{"num_hidden_layers": 11, "head_dim": 32, "intermediate_size": 192, "norm": "rmsnorm", "init_std_qkv": 0.0529, "init_std_o": 0.0113, "beta1": 0.95, "final_lr_fraction": 0.0, "batch_tokens": 16384, "max_seq_len": 512}
Each number is 500 + 25 x the weight over its row's rms, rounded and kept within 0 to 999. Layers, rows and columns count from 0. Numbers have three digits each. The size before them is the row's rms in percent of the matrix's.

# v: layer 5 attention value, 64x64, rms 0.227, rows 43-63, columns 0-63
# o: layer 5 attention output (transposed), 64x64, rms 0.214, rows 43-63, columns 0-63
# gate: layer 5 MLP gate, 192x64, rms 0.249, rows 0-52, columns 0-63
# up: layer 5 MLP up, 192x64, rms 0.244, rows 0-52, columns 0-63
# down: layer 5 MLP down (transposed), 192x64, rms 0.231, rows 0-51, columns 0-63
v43 093:473497462483549517537472503485491508496501470557518504480506490503506489489533494520507500479515481530474557473514517536506494505448485513469544457523497518536513495495482481540506499541453474
o43 085:501483488507519490508487520512520510488486507505544513479469521483516453471510491542491511498471512460467520471515485544520481482472479538499514488482457488509482506505564535522433469535530511
v44 094:476498493525486473539476524502474490487478489514485509502537513430481507475543478437563489502512506503507540495538562503488479542526512486505497484506501504498498521524523494488474503493465523
o44 092:486527480503461494525475527541456521473494473483545463482508515484512510493502534509495495477507566485490455499486516505544496497492498450540468475509495516514492466510492542467487498511480451
v45 098:542507507496476469486477452513476507518510472463467509523534499504511510491506484493498520503507506507506483449456485521465555490522540487523436506474477490473505535525506457495478492472542483
o45 102:553523510531475466498468498469491512514525461480464526500512530517521487510490536460468503445498504562491506522495492520485507498497535488533522492520497492497485528511480520492549511527513439
v46 121:469514484474537478484505539484485477496492564543517492511478558526525565498511498485501513533487544520523510481488537499537493494465510490471502489481504505494516502484483545529527466510491521
o46 123:462456528500526488514485520521492520499457536504504478512503447538479533468512502520484532505483501509543471493521502505570485551529532528481482532482499486523491489488497496500445495517500505
v47 110:481506478485493450475502504509480495494516513545521495538489494499534476517508512509486496479507526543484469486478443499437471518517520488556498477502469486475531446470495475497507522512535536
o47 115:527457526527513459514513481500481457519479467451479452505489534541512526507528526529512516480498540506502520450486482488437501522498504529518477499514458497513519499475506498533510463497493501
v48 080:518531511467526515463523501490497463475465477483454513517546507535494501529493460485525508463485478513478514493491478466486486478517450523436483481499512489477477505533512481490530484518458465
o48 081:529520490469483505537503524454511471516452487520468557488504535482503513449484510486515514522486514486475492536479572495544479504512503494484552516516553496495516513497496490519496494489472486
v49 085:474496499519544494533471516508491488475509484495499466481495506556523502501489535529501476464543551540510517531487551482480523506487536507509510460471483506515510491540521512542460505489456517
o49 089:502463492520507480512512523542502476464539477501525477489473500534506476465545514517512483526447534508471526521500513532491470532523516531505517506468501528429485481524503488504505512554498494
v50 091:528505500506508497541522458487539487471472524509500539466508491508453478474465504540515476503544514512498544479522531539536499512542489527503537522511514492480528501509497493492549550483523487
o50 093:476504500521479524488483521474506482512506493517519520477504540496477492488553500488524495539532503513485477510536460518526562469485460529483539525473536477532495479510491483449485455497528527
v51 116:517494482506502503514507474480547512546490459476495543493545521490485518523489524486505503489508477490464517509495504535409520462526493492529496455484497508446470491515503498520532500503537500
o51 106:513560474497495471524476500463518451534503469480467473460519569495498505501510471473524496456510473468469506483498478522518528497492525489540498465473487498486482463499489487484535498520515495
v52 096:458513497470551522534545521509555526520494500448480527503524488502502525477481514472536503496513466481537543478467514523474455493500487474525486509503518522511453493501519497501497485494538469
o52 099:485530476507471511504489479501486486531499522467494485465510523498510501498464476529504459489471483542521514512512545486537519493502424480511490433501515503464458495536524487477486543490498516
v53 083:515540518548461514535544516488535470533488535520506553460487515467522503489498505506493511490513471500482544495479500494512489483456501457521531475474524482481473510526530480488505518554508493
o53 097:515525432507478515521499522505519488528509492440529514485506498487523536484490493450532501502518482494509495473532492466550528482498495495507499486484506468523557448521506465505467497534503534
v54 086:509497486495485502466562512474493513473480489485493480515497507533482523495510466493472535506462458519494497523485544502508500496520483481520503551452523484484461460454501544548483463511482477
o54 085:497533508487506490549494458488489509524526500522434497554494471489519479531471502490512512525495469481493517489474487500571506490540486533476500524494495540473482478498501524503469506452464483
v55 094:534513461492522498483488508519497502475499508524486506494503533519517480542516510508506487466495472575515460526518470508518495484492545481518443539483495490512552450471488499493509521457493530
o55 102:486534513557541508507491476499485487455486481506475508541478535541514477534506510495483518505478557536507503462506504513492493547538534549472490514505515471518528511458508502488522512469495487
v56 103:480548480530541483510524526486503483522484524483511480481535544512503539462468461516527521471513500487477473501513510503512527482461506535480509475497532497450471470506499530489514457530476460
o56 099:512487484510521491519521490477514516484480533550522505491510485498500548468486472535494490468477524486469495554510515505578535550501529508488528448483476503498511480482474495474494472535484492
v57 132:503510515482470536450480493522531487505514494488484549514487505500538460495500537535472519510522474494487469475459424523493524502529499474503491498501461550500509479451499485501475478488525502
o57 123:514526494509500517515496491482496515541495522486461576509556519513534486508457531501505523518485487521494531508546493484416473524505497497481473499477475469501530486496484500515477484495533500
v58 102:511493511520507509481498516537491522476534516524517483527494469500547503528496497490468503501491485482464419512477441470487488501517528486520480512509471541522548500471497456519452501481493485
o58 102:528484516513505514493553457497519509492482495484478487525511488511515488527473501523491483492459506507513526473501514520414461512538510501521470548521467539482555533487517488507539514497500502
v59 092:457519505506446510509472492524519520517507446480523489517497493464493542548465492503486523506512489493510494470471531510496509505539503453560500469468466500514486513512510460529536519504540506
o59 096:479528492550508456534470512544531471541520484464469510505481498491492527493486485471500456487509476484522459497491495505444525473497500498560476480489488529471505472526492501493533524521500472
v60 092:530519512505482469499534511464502503504505466490490541497552512500484432476470528535493504517483441527508492497532458468459513514459516478491522507496524485515476553486492515509520509506465494
o60 096:534520498522465533501474512529512520476554481509467542514538574489528519496447503518516481509511493483529534483498516477543523504463501492495520522541495477510481501460494504495502487478526484
v61 088:491492444502510505504493537527495477494492484547533546486493525497480518482505509521526483437517522450484472496534478494538509486471492536477498506449531500475518463469501532495519463497517512
o61 091:430487464484537549481500521474511509534467518530573471501517527508498495511522506480485509478473535474515502497505476484496493486510529540474463478519492520500542474488482478516475473498516481
v62 089:498519444482540495529499475482523516488479513513464532505509511484523481521531483489546509486530500457455489500513507475448476507480488527536511497463523490446472517498563482509496518476496498
o62 097:478507459530478444486513504476462464508477483482522521506535574491506465495523498461515522519497533491488514493523540509542537503501495470526485496503505551500499495498492511514532455515492468
v63 099:479468494449491522482473480507498490494541551488489502480439484457526499538501460465439506501473523499494489483497487502535522496500491465489545527479463533507530495483525485496476509506519496
o63 095:504475473504515458482491492501515528542467508502506500559526439500495454485484514483488535531515531484547488521503478505463475485506452484492503554502518471513511492521532472502512539510483521
gate0 098:492459523504486461504520510494506456506461469528500477490534492482523513503576546481518489486472504481487497503492452473505515508511491516540511490528513512482458506488455553510482527538488516
up0 101:515474480534507467477498470492530493478471486451488523522503462485498533513515460536481498513438492473517492498521494501476478516471507496521519466524494518503468470434537481509479469466474488
down0 105:502464526487476495490523492513478471461465507500490524475521478497503474491540511436490482509470485555484458502519526497497521519526493558496494525537467499500456496475545543487509519520516492
gate1 111:442507511499522490488513492524499492485509467527506462488474531501513464462449487516454439495481490511517512491507484513566461510509502494498501491513499533494489539511550534477526507478536503
up1 115:532496519512523503504451497490513529522523496494530511500454550467470501504483477486535503483480510496496497508514485482524469535530468476522503520508477465533474458464473454496476438503488540
down1 094:505516474492481484464495518502481525494571494510480533512504456547507518493509513525495497487502456510516530482476472480510479480469492519525509493523514538500544551548485524468481497462487455
gate2 103:489460533526472503536462529482467474520509547517497506451490467492487470505496495488522456485460481512479528492485490499499497500498520537519505505531528523479551548541517469477492516538513523
up2 101:469523464469493510484528491518527486557506503539473503472490503515540528480515458509496463538502481508485505500465466563510499520514478520489469481463506476528511495468518482507475510465498552
down2 100:509538496504505478514522524507485500476506508478495522495521454460486541519531529569500549519500491508501483485480537483542482504517513494528528431463519514496484493487537513522454493476488500
gate3 099:501475485503493481510506494445473544498467463550508533546507494546515479520511497543516458514472470506519505506523481490512522493511496502563492507455518520523546505486483513506495479496459471
up3 099:507519498516505525455499493486521490507493450488515480559486542513506524530493519471515527516486472552471497492498494504485501485459522504481463477523512451504442523463461454515524487509519499
down3 104:478478531506504470466518468470494489494505518495475497511509525463528496500520527507514506491527534457458503557517516529523520521548491531516492515494554482487496472478515456486513518493489571
gate4 098:484528456503518517502499500503543483500499492526448484519550458488497541496515465477510469477525475520548508537497481500558498525505499504514480512470500503469489510526507553489508533466513457
up4 102:491538496510487502512528527533544476470488505497505506474504473449437501563467514541499529515499494522470539478498476526516461489533470505516506553476471491509500488482499498477494500486509536
down4 101:469509530541468510482474483463527529510489525509492507481489527448512475476518493501515477483508518504464475514564504464494527535523464497492465450511482521513521517553492475489494531530500526
gate5 106:537485506535494551457502530506523513543521477490536469479533484490489509509505511537478511489445493524477481477492531501498508512531514486458520431499461509464506500518466486485498521515511533
up5 101:504502495473535468492492520495472476520464490432469532497473448480469527490477533492495534476486476478492522485485524457508526510525505463507502514483535506540511505468487543489517501450488477
down5 097:512544523476486470471535502533490481509500476513520547511544530505508488536459516497494509519516505492506474502457469501466523528512478467554512504516500561485503520484505469502497567488500509
gate6 098:503486467539467536527522534476480495468518502496553514509505513469511493513523494498488518523529493510475478497531588496498510508538480539505510501507467516479518487532462528505485467479457490
up6 097:500549517533476523474482483455463519525517559513510476545504490457505525461517528518518516507512498541523497515497506475500492501530496513505498493473513494558484497498533494518451481444492486
down6 102:505504534495496525475449499531549525453511507486538493528521496486509516471490463495463526475564446500528501484502489523510487504514483520503498537476491482474498534468499563493481517516511501
gate7 116:490450468473544524470495504490454443489509509460494504481466473524480504469469517453493512529533507494509560536533547477492518512502517474528498505489489508483514504512521496473498526475520504
up7 106:521520492515499476463506471520460450497511493494517480492525499517494497471478567507521526530526518489554549528516472486485518536489496519476491456509517453470493490487464488532474497525519482
down7 106:493475515463516530477486553502499505546505500501466530465504477479495536539468508539460489481484516480442512470468470483494499466482472516503495492476488534552489515515475516505512454503522496
gate8 098:491484518557532484484538512517513505461501481507505489523480530474487534505466470507505515511516531474522532468483517467496496498528517440519458494510524483532494463498542502494486429480519498
up8 095:512448489510489506510499467490517474484512554531513493525480520462537492444464522501492511507528526500504485472541509476512557496508485517480455510491501465461497512540510532499470472489497539
down8 098:473510493495481549509499551466505488513512522509494503485520430470481476486494486508509477517484515515470577509482482492480538515465465549488529484529486487490501479463493508532508528500528515
gate9 086:535518447473503470440471479510499492495485525496480495507530520482520492486502465529504475571486494468511458483443518537516536491486477506490501519482499497509512477505544471479505507481467518
up9 101:530509496490565494490546532486466488515469496493525463499464491533503493498500518561513515512494556515510480497484486467497493561489505525509449529476517477524490488479501465507500519504461513
down9 091:497509517480452475473459482483516543531545470562517543507494557464545503494485491497481516480485466484479520481513511493462510516515478520506521493516506498506541548536519493498488508495522509
gate10 115:512514500492443526474548493448486478486489446499485491495511453538543532506511530503547509446490564489507512494526476478509498472495505501500483496506497496499483494540474501478467485525510498
up10 121:475499553548466526473484507470458495518481508487517481459494499498506474466523477483509464505500510451482477557506452488479471523523541511482479522464500489458494489508509515497513478477530519
down10 119:559474447493520526501525500525484484512507517566499468519479526513510492498487498476479483497448468507534522501528480471507496480534503520527508489474544470496480510543487560509511509492476501
gate11 103:494489477583509484515532521516493487530496487510517492485476530486482471489474502488457511523499504504528483512523539510474526533504487527517523494463470510516487527540510463553490510440530515
up11 114:492502488527503547522502482510486460522501491480542507497496449471513466493461480466511501492503483496528504445517483575505505478493464500502498493536487472493524478523521465538486552482525488
down11 099:465521506479488427499473502470532546491476506478493474518502555519483517520535491506516510512498514532505481547465513494473480510524497502466517472456514524530505508455475530473491475500473517
gate12 117:520456505526530496502480491484514504445523497513515502498502491489507504471553487513530502507563501494479480457448488460533509468470518452494470475512506538488514529504540493500501506446494515
up12 120:484504518484532515511538517540469520476499449538489491460483515527534487506480462473541505511522518491524523493479496500525478511448476485489484494486534501478556502525521515509492542486518559
down12 121:496505525483510522496505475480503463531516532515571520519509508458500511515505506483546493513478477543456510484475529539432529524499499516476496510526531483474523499515483540525517522501532513
gate13 062:533481513470536495522540512494523453461562501512514473441470492498505538524531493547506479485514527498499514523508507498521525519513533525496506466509506539499473470535501488507547511482481517
up13 109:521492509468523521521538471539533525524531507444469541502470531441516512513514506526510523502537500520542512489525498489473509528542491509514511517496511497468489564518496463511509507495518513
down13 129:510533516447511523551474486557519504506469516479526497498502524475499525465509519512500521522488515542545496505501486543480473463518502521510539537465499486516500511527483481468454545508509490
gate14 125:502472482509464482489515512484455533477481479483494484504498505510532494519489484499527473532514519545494502527508512484516493534487491485518466533483522503541464476425541477536471443511503533
up14 117:493543500479527538487486479510471493496512477475527471525481498538498448480473489441536496492527522504484485539466528535527524487477553475488468489463492508478539507480504484513497532524509479
down14 105:500474477510487474453512497497478496499556495502463530518508463470445536529515496524501472489533473491492511497492464523493501501492484515515487569511524487538490489525461514486504469522457456
gate15 085:484517494488472487484516496512516493515520498517580466485498479506492556533511556508490527520538474477542500516511526463470471497508506477501496455547498507523516503525481482534472521523488474
up15 089:534468510547488498541486541510507477506520500467547474478518459511483538507486513504499485529525485505533469528533541522534465460464478477500507466514504510508460498495543486488513514524508535
down15 086:508521480515447512563478488540467506482459503523564481515462497504468493481538510492525526482500489504518459506506467528508465476502512474528518502481527473498521520491486510461463505536498499
gate16 089:514509525498505518480497489512542547515529498483534499508527511545465461503489493509509527514488567508517486486458520489490484503525501520499497582543490548492539515479500512498521533476502499
up16 090:512548487506478505524500477525472487495515505511549495480480506481481471443505517472556464549497485526532491491519495464478553509454513508488468497465501497480497497522496502459520461522515525
down16 080:510509534470484491469488511533533508485500450454460536517504435530468479486459471508479508489462491472486544467488503529526450506497499513512500495535501515505481488478508527530475517478487495
gate17 111:519475472489538556485488513468525495526464515535499466506507505505502538513478524480497522488468500465476515486473528502508535483494477493530514518478544498505519513473556495549513543522534539
up17 114:496501500488495465529461521529496505498545506506485472455477545453470484472468476554529512504521513537498503520506482466490519485453503463479484493476483522475458466482491481449488491505490493
down17 109:473526522510503512545512503503496522524565471464513543470540447522503483507513502476500482477518467477508511489512492527481497502470523462493497529546458487495505544524462479529480472480513496
gate18 074:532524515499503494498513465522498510511499498445455469493491528502478507487484553504485512508513537504520478496506518497484502528452489509466499511475467428566498502491514528509477458502548485
up18 091:524509481483495488531486532480494477514517520487498559521538541553529519512468527477490503496507482481510500470539488489503503573502477505510477510473525454497550492533489509500448511517507508
down18 081:503502489566495515559539516501532500493523494460514510526476472480487496506521525512469492480506535537511482496483475491510510499451531503481514524499491500513488438450487495502546446492521504
gate19 115:466473463479522514481483481519503516480526479444516496487480525515494512551528472510496455533514537497504518483497440525501553493517462540493464489516472503482507462526530496513485479522508499
up19 107:473524507478466460474491472496510502496495513525477519478467473477524513480494475536454462509491498441494497505503472504522534496536432523500503472518432504502512495519475468498515514516507466
down19 105:510481451504505508497514516523460509513550514478499527505494455540502443517488487556513499490478499489561514508513469539536515474503487533522529460517523488481496492540515480503464498490475492
gate20 105:482528497488501516518477550496518474487487523501513545519478451527487523506467522513496511503500522497482488453515537462531487482486513507531522540528483549528508509474529493472536496450462534
up20 103:524502536518502510481507516510519504453466433507513468497506520509507472525496507496456507524550504514535475518478476468506526513506494448465497474510492470471477475519445501495458491523484465
down20 112:550464506529536471469471486472504489499475456485500455493503491499519476524449538526501508505528530554496474509497535546500537493477485505450486470500508502502478497518500504545471518500521506
gate21 102:464506541493483490499472479542501506494557479519542500530530466495464460517493466565494490481496482522447506511498542461524518476516506496491478500492529531491503483498526474526503472511504530
up21 100:519476483506532509486505493474479502477497527491487492474493521454508532506460519488530505516474562527521525504469463501455452506484484494510498510498477470474536528559453491467518481507482467
down21 103:500485474538438489525517554501514519499535457512515454495518529475515488524480490457477489528508517515530505508489481522460515547520457513513526515488483522488475480468489481508524496487532542
gate22 093:517501493494513506469461485497499534492504464513516488513537460512504494489458548543518473509480462479483531522522528511504509527506491527527569472499517529500539461443496517520491505528502475
up22 102:502491547538501478472500529533468507547509527533477522473515492486515480481508488459481479451500510527428490526499500498525519480510444518477505509479513496477538493518507524474551495518507504
down22 102:496494504475485500495467515531524511519467516524489514467503541502523464547523498471494485526516515496527482514463491496464494476489498508519514502512445547510496519478510514470521485437575529
gate23 078:492470506518485495460460530480521515492516513534522457456491460504508494492475448479474477467525478480481473494491538489579459523481483457491483506488509489516498524496461506521519506494497500
up23 114:513480518506493498521490543491481485481495502506479507473425486481527486558476482504472456489506484505488534523450483500542489473477521503500489503502447521491486458502483535486455530478525520
down23 119:488491499484459500504490449466487484497539522476468502481508473477514492525487498511546499487507487481448475481447493471544536573502483474542510505554471512517500497500505491485477489513507492
gate24 094:528538491492487504444490487501491484517504547504510464481508468486485487487479477476507513523497530485499534554511510487489526425531529493510485517514474532510429487494510495533494536505482475
up24 094:542486483484494489494524509502509491514473497512481516513504499496463540482517448550523493540466473512552476520448521478534519518549495518550534487503522506456502519489469481519530517491495491
down24 086:500527500525465501482494487469532515497476489499520469501439497515501455495499482446506516502531562509516521503536489474495477512495499496515529491447502511532484543481486467505512532507563527
gate25 115:498479479531505469472463533501527500490493506522502486470565470535479429496479502517515535512533506537531549485490513528517526512514477465463501476496513510516486495521496492521448491503509476
up25 103:554427450506496510524499499466502486513505468487507521519483496517495504491464509496480520533511533503556442470488503463508497507496480566476528491507494517508474490495495492515549482488496493
down25 110:482502535577482494491477540475529531488499483478490474515484543508530536495521503491514494518544473483498450470515513532507521463508489525511505486535465511502562520525493470487492509489519505
gate26 097:505469475459516466462452539490506508516532472509514528492523529523482463555508501473501555552478526471509479515510499490498465504487491457471520500496474499498502520501527529467512477466488513
up26 110:467450490484500465515523476484500524531482473484556490506497492490512531468483434457482508480469486544490497493536518516494464492484483473511474472517518537471512480458479472505539511501490500
down26 093:475518522505516491531472502510492473459515524493466542496495544510520516459444474534479519507474517510512470524479524511503438479504515506473510499496465445455512512520525538479481488520514509
gate27 079:494543527497478467521463498496487523506508472495519521479499532493522451474515514478473493490499496514449462477495494531468485487479580509524529488501480535500498465509521514501553500481521458
up27 089:489512519490491524501530459525511505452489527494534531441492491502511528500491528484499488479515480490518466483500475473477505451475493500482488502516472493497527507440522449513467500438527536
down27 074:479520499485520449504444513512489504520497507512461469486540542498520492472477492471510540480470467449513503495549545508507469513521528459512486473494503475452494537524512493501486519507511478
gate28 098:525474461479516482451478487496536507503517510511453502493527473509531466491510438467496447494543543507505460499500504496508499454502542478479484522502508546503496468497521545495515491508490488
up28 102:482547537521520497508486503484464511546496470511503414549486490501541521500513497479482504474473476474541522529520536543519490497486493479510478517506508521506537490463493473526505510516516512
down28 102:495550484509431513524531474502511497456514497503470535529482466521476523495519504527471532512494516509487497497505468494534422514489486521505471521493483482501493486515474543491495452465516499
gate29 093:502537497492466494532502509468492488530550472519527524530530486502516457516508455505522499524522500507495491485513502506515520438520480432463480529530516473479493512529504493510438503522495486
up29 096:504480484511486469493544536499488433500540536501485521544524508536449528487511534492471505493496498487466473513520495534524496495551499527497456523498495511515495564506490495512515477527516513
down29 101:479492465497523513501506455510517452470468521494477504448522502513526472511480506504522485527494494478521447516505521496514511512538483557508498478463497522457459539535485474453496494478476487
gate30 090:497463505495513498536485486527500477440514462482520501485548519547536524501521472526465507494487545486495495514515500499515512515482502544500437461508463473495499509463520511520494491544539502
up30 098:492515523516479534465542517492466505516517492509489494496505548494470491499552489506469476498493572534486542500511490484443502526466507520512526499532498465486505487523465514531514501548514473
down30 090:507440479537458531510564495504538511508506539508476479514456495495475484484496519501532505529516489519515504503509510546556501467505513544524489482452467497516484462486511507500476499475496486
gate31 111:488460484495477502440487489495518483536494532458449485508479490523531532512551487508504476456444485480531483529487531504511476537504479499485519464463491503500513521495502522520508489449504494
up31 103:508514483511509500511441475447507500534494515485460471493453539490482487549530495560498493509498491511513498502555537508517477511529495512516514520499541486531505494509535505554517504472471502
down31 106:522490533439535508497504427480462505451507498480479500543529489519517548518497507517513514510485498500501486494462500517529512479511484485499503473508498537494500495530461505456463540503494454
gate32 110:482507506474476469484505461523514504552495483476511491474533504509474465531493496519512499514496533472490466518519474498541473530515455585515511514498507520532486489518527513478515452533495479
up32 099:487499493493494511508504511480492482471487534505525540540481482495548533483481498497497484516522466469491536511512517508488476453510552482503532491517530492490490523480446500577477495453540504
down32 111:503512513548484535488485469489503504520542523504489548503475529519537514476480463526471491493499485495485487474527468427521476511505515496541471487458488492516489484535474515458478511490528462
gate33 098:505486511493508491538490508487527547489506492549502472553483520460479501504512496516552466471512519463528469486475479476548510507518513451462487507508502497548473508542524499485513501457509517
up33 094:475520474447509482481498511526517497511521525495490528503485479512546509470464466459480517515516470531484500497514533528513504505518524503491470534473479541472507507521526577498480551517519520
down33 095:473497484504489514529496513495535474510510512481493502484470499463515462538512470504517489516557512511478537504502507461462518558468515517548496514527502502481514502426516540471534487522517503
gate34 100:521523483533495501496510482517490499491495498535528454495487491539441523527452516508457444547465537493476491511472492501520524538486513528509511521520535468557489496502503509526505515517482511
up34 106:497521490517412466490483510467506482481525503453547528480494461497488525471531504486497525522478524514467516469506497536487464509486475526504447515509496514492521508518486534500534502526522482
down34 109:532493479565507524555470554538467504514494526484497459511494491536480495497495453473466537537473490554521502488517536475494508498496522508500485508491477515509512523534510502505529485523505523
gate35 116:503481517516535536519508531452495450481449474509497505487454500483498549503521459484505466477518510509501514516532543485568487501506488509515488508520463456491520510523543524492520488499486513
up35 109:487494529503497530488505493475507491505462439515453508562482510491472526488537503523501499500533501493486497523572543517490509498538476476527453488512510502534476506523521486509500508541492535
down35 109:504518525478530526531511475507514513490431505467505477504509531472457502484486475492493532506453507447506488476524505502501445518475496484445487495482489499462476451509484477502518522523538501
gate36 108:531478506514495514513484489495498509471479482508490471486486479523520487502422497548493519517533536506491496556490531528523528469490533484523490494524542541468506484527562469513485500497486482
up36 105:446523536453514490493522477518539506538504515503527536489537487445540491509545495532481514479492513533507465492496469502510500475481507461482506522533489531485504530519469515469500467479487469
down36 102:500499480479518515541486509476494536491473506500475475543529560527529509478520493550508512497498498513526493512529478493467523456499514501490487451550531496472510481498548518514534519451483517
gate37 100:500498533488492460472490536490493481505460490534495459469498505542490504475498517494485504484516475508448463505500468482517490573507528527529470512525529522507503527476473521455522514540476475
up37 103:490482499510523518541565512497487501532528486480523502517486485509521550467496464502495498463498517521540502490505510538483486523540551506456539485489472533483482496532507465544495511480529474
down37 089:532486484526523559534543483521487513483506512475480567511468487506511447489544522525488463498514499506507496511461483482508549505495490493517518504519482510496458487497532493522545481493503451
gate38 106:504462485473448534484522521480536492515514504516490476508548505490503508501573473469496518481508471508453490493486490484484486494564520447502487493537499502521479458528497471472492524509496497
up38 108:562487501519464525482476548496505511550548466508484495497487519489503452519498500528494520521455518493498480494481464452492475508516522456479498503481514490507536477520476484548461511481509488
down38 108:493476506511478443521509506540503526501495459502524490508514541489507424547482535473473481523513515478506486502515518471504501533506497495461491465487519550480501490502441499486497488497482547
gate39 088:477504463523454522461483489539494490466483515568512519502554487523514456476482431489480525496490479514531519495535516502495509497521534447483497490530496522492476493493507514481496493488492477
up39 092:541489499532483496481481507495487483509475497536497524510517537455499479529505483529451492503507518506523526485507486462520522487546517489459494519507507505512464571477503446462540466528497518
down39 090:503483486509525498479543494517526503516523533512482474510495456514521515509558520516550492428500535526539507503494440464488525471484485463491505491491496521507483495524499504507516474466496457
gate40 080:471535527464479449482503520528483493510464529502480495532535481545480498512458482498496499464502500513494485486476454494492469510487540522500497490511500471489510561526474524550520490511542535
up40 094:490477535523524516507510532468494516519498473456498495514490527514503522468482526489499554494537499532483499510511511472510472531479483538506500516529506473505495510562470444539538485446517484
down40 072:511481505535510544518546482480502511490515484485532501494465483522477476508522511506514473508512527533487525515486482501547528483506487525520510507442510506530464430444524513464495478460481495
gate41 095:520498517471515455516515488494437499534501469532536505543544499496489485513501522504453466525535486510485488554512499446520452497506484493457511511524482491504508497541511506519510520491537492
up41 096:465521493500495526504491512482487527485498545451466493502469447473554524510525497533508527483515509511478476480512512495537480488506492500492535527511547514532475541480544482525562495492491497
down41 101:520527438483520462517520464546458506515536488525531500526504532497458536507492535549519502473511462513507507540486517522479512477501516494464533494507493464476519497492489523513494542513475516
gate42 123:467480492477493477467491446484480500494535498514484549475444481507547468494480493539514480486510482540494464473460467517512488458469509504521492513552496513530476484482518514494494461493510510
up42 102:513489509481452501510467542473470512507481470490466524490488466497517522527497519486501485472499510512479488540478514464475530474460481473496530563513469451516478445495524494497482471489473482
down42 102:458511489512477478473493488486533520538481541491493492519513572505526493484504493484513523514524507482531488506557497475476512557562515534494469476464494508516495461487486505518516521501467495
gate43 096:524480507473504516558500488488490481545482526479494502511488480514514535494501495454507471518517460463469543519554483510555451464510531513480478486490476527488505508519495517529488502484474543
up43 102:476494491564492475490503491543476524444516487522475501463508517450492486482505481534501530525484552495507537496517519483465540517515494479487513486520453501496467516498509461481501524543477486
down43 108:508491461521514485506513560547464496510525492504499506473554459521464481481474535534515546519483514529515463500495531478453487498501484458477504491502469498462476517506530517519505532521497505
gate44 103:444534488511486511527462538468476523496470487496548487493528496514528519495491533509431518490520528522511487529492524479504520539574484504494478473515499510514465531485506516513516474513503504
up44 105:470513535534487489471444469489494505493509507423530464466509484511495501492540493474470472536509508522520523506496492506468529530505474498490463482519489489544519506489541513485502475504531545
down44 099:519475482468488470491525491517563472551492501554454519485479532496487501496496518517511533474518468466472485531474499464472480478506501494512506512497491485481521492505506510471464537546459467
gate45 105:510464506508534499477485461499497490550486440518488487513491471534504508474520441516527512484472457496520558514524515491513488537501464459477462493504471480491490522488515536487519498495465518
up45 098:497475533485558544496509540506489512514508464471546474507515483518526476515474453539515565511476464514524491477485500476499529480481479518482485472525492492482502484451486521506521511467483495
down45 104:503493480523461498497473516523507463514501487521505461506463518514492526486512470496514497480519434538494489520492516508481517486471520462543471529483492456532555541477508489460533480470487477
gate46 090:522518493457482473442481499505524491512512494520481464486497526487469482535487487521483491513467490517481461493467476538494481525527499444515476488515536510523517488501503429517546530528490482
up46 098:502491506517498496552487489486489493544461490536489496485512432526538505495511560509488554539512495509511471483519483481472502470488484470512509501528497488497505515547478483476522534506555482
down46 100:482521477527505494487525512509506500483509547458567519517488487503461516485486475484513514470482482517519509498539534549449503509516558479539525493476512491481544539522521519515494520486498480
gate47 087:512465511445503512512479456488479510519527514492483503518473493540485522501467522450482478518504458520547512509453507504546527484518481477481505539523515542495526499448514501489527459490502496
up47 089:493465519496491484462492495510489529486510510510553498410445483510517480556476498535486518481466501527510504494480509549516487500496525509485488485504511517470463492508489530536509457495497484
down47 096:531491484489498465515492494509445491434548515516469520491546535508490514501461529523519475477478457512519497506476507489518477462511469502507510516532523519497542512513536501472513465464494472
gate48 093:466492525501530469480519490499507519464493497465505520493483494501494487519519489471481463514521509488454482464489474463502522443542512507521464504492513539527478519548533478503446499476526549
up48 095:489483507490513553488496504517515520537496462508446543486489486505516506507504511473526483528457511491472485501543516524501543511566526520492502479480495505550516492460521481532468487449507500
down48 094:475481508486516519482498522505494507490477507459462499500529521498460496504488470483515539495476466483510461464516517521491457509524551446512492503554485488530475517488493524510486568548487510
gate49 090:475503533508502510528557524485478488491518513530517486517500485492484564478463457496488484466477508490470495511493554510499522511493477506554521524531492546476474483503495550525498488518541523
up49 099:469554520539559519530530480531492500515504512468461487543478499500520496518472563451461492439496514497538515502517507496477510503506477525484500488512497499527469506476496503507481528493516515
down49 117:460482509511517507488478508496522443512471511485551549522482490478489514471537513467469504476507536522524440500506499540494494527524497481492493477475538452521534499484475476494522533513507525
gate50 094:515464516458463472464479473508464498500477485534546533449508485461520497519496536532519501502518488488477515520457547521479482490475495508514499512501521517475492473481479499573515477508508514
up50 089:494484465552506500491533505472485521500530463502509476487503523436498505471559458505479525466507432469504480455492517503524508503522497491504507496469535525521480467493492510462485512482502514
down50 101:491550519460458469485491474513482515496501521523556542533467490513492533485492486538513537486518519505485466521541506534463484487476488496474475493461501525500541511520486505499519449474483512
gate51 109:500464457499512471485508492474470472525483494483499454460497473514467522452535453492527505512511552549501489517520510498509523520522461470478482501516499508444491507506484486549470499486479511
up51 092:489474513542458495539522511544514499457471498512477505461537483530544513480503517530506487491460457472496553516463468497462491486511518484500491493500504434524511504505513504481525496471513517
down51 096:487525492533466470506496535500500508506509478485459461532506501530461433514453519470540473479521480487523530486488525543505507540470460504524503529496489490481470512494479513518475473491470485
gate52 093:506512516481483500505518537545509490508477510478521498464508482521530509499491506473506459514548515529468500528482524544582520492495504523526478486487482479524514517541520523559509471536504510
up52 092:509474459506465509514536483522529517507504504529501466459503499524481479511467533510491495565501506528509481528467513554505474470489462547512452458550499491476490487503487529518503488495501512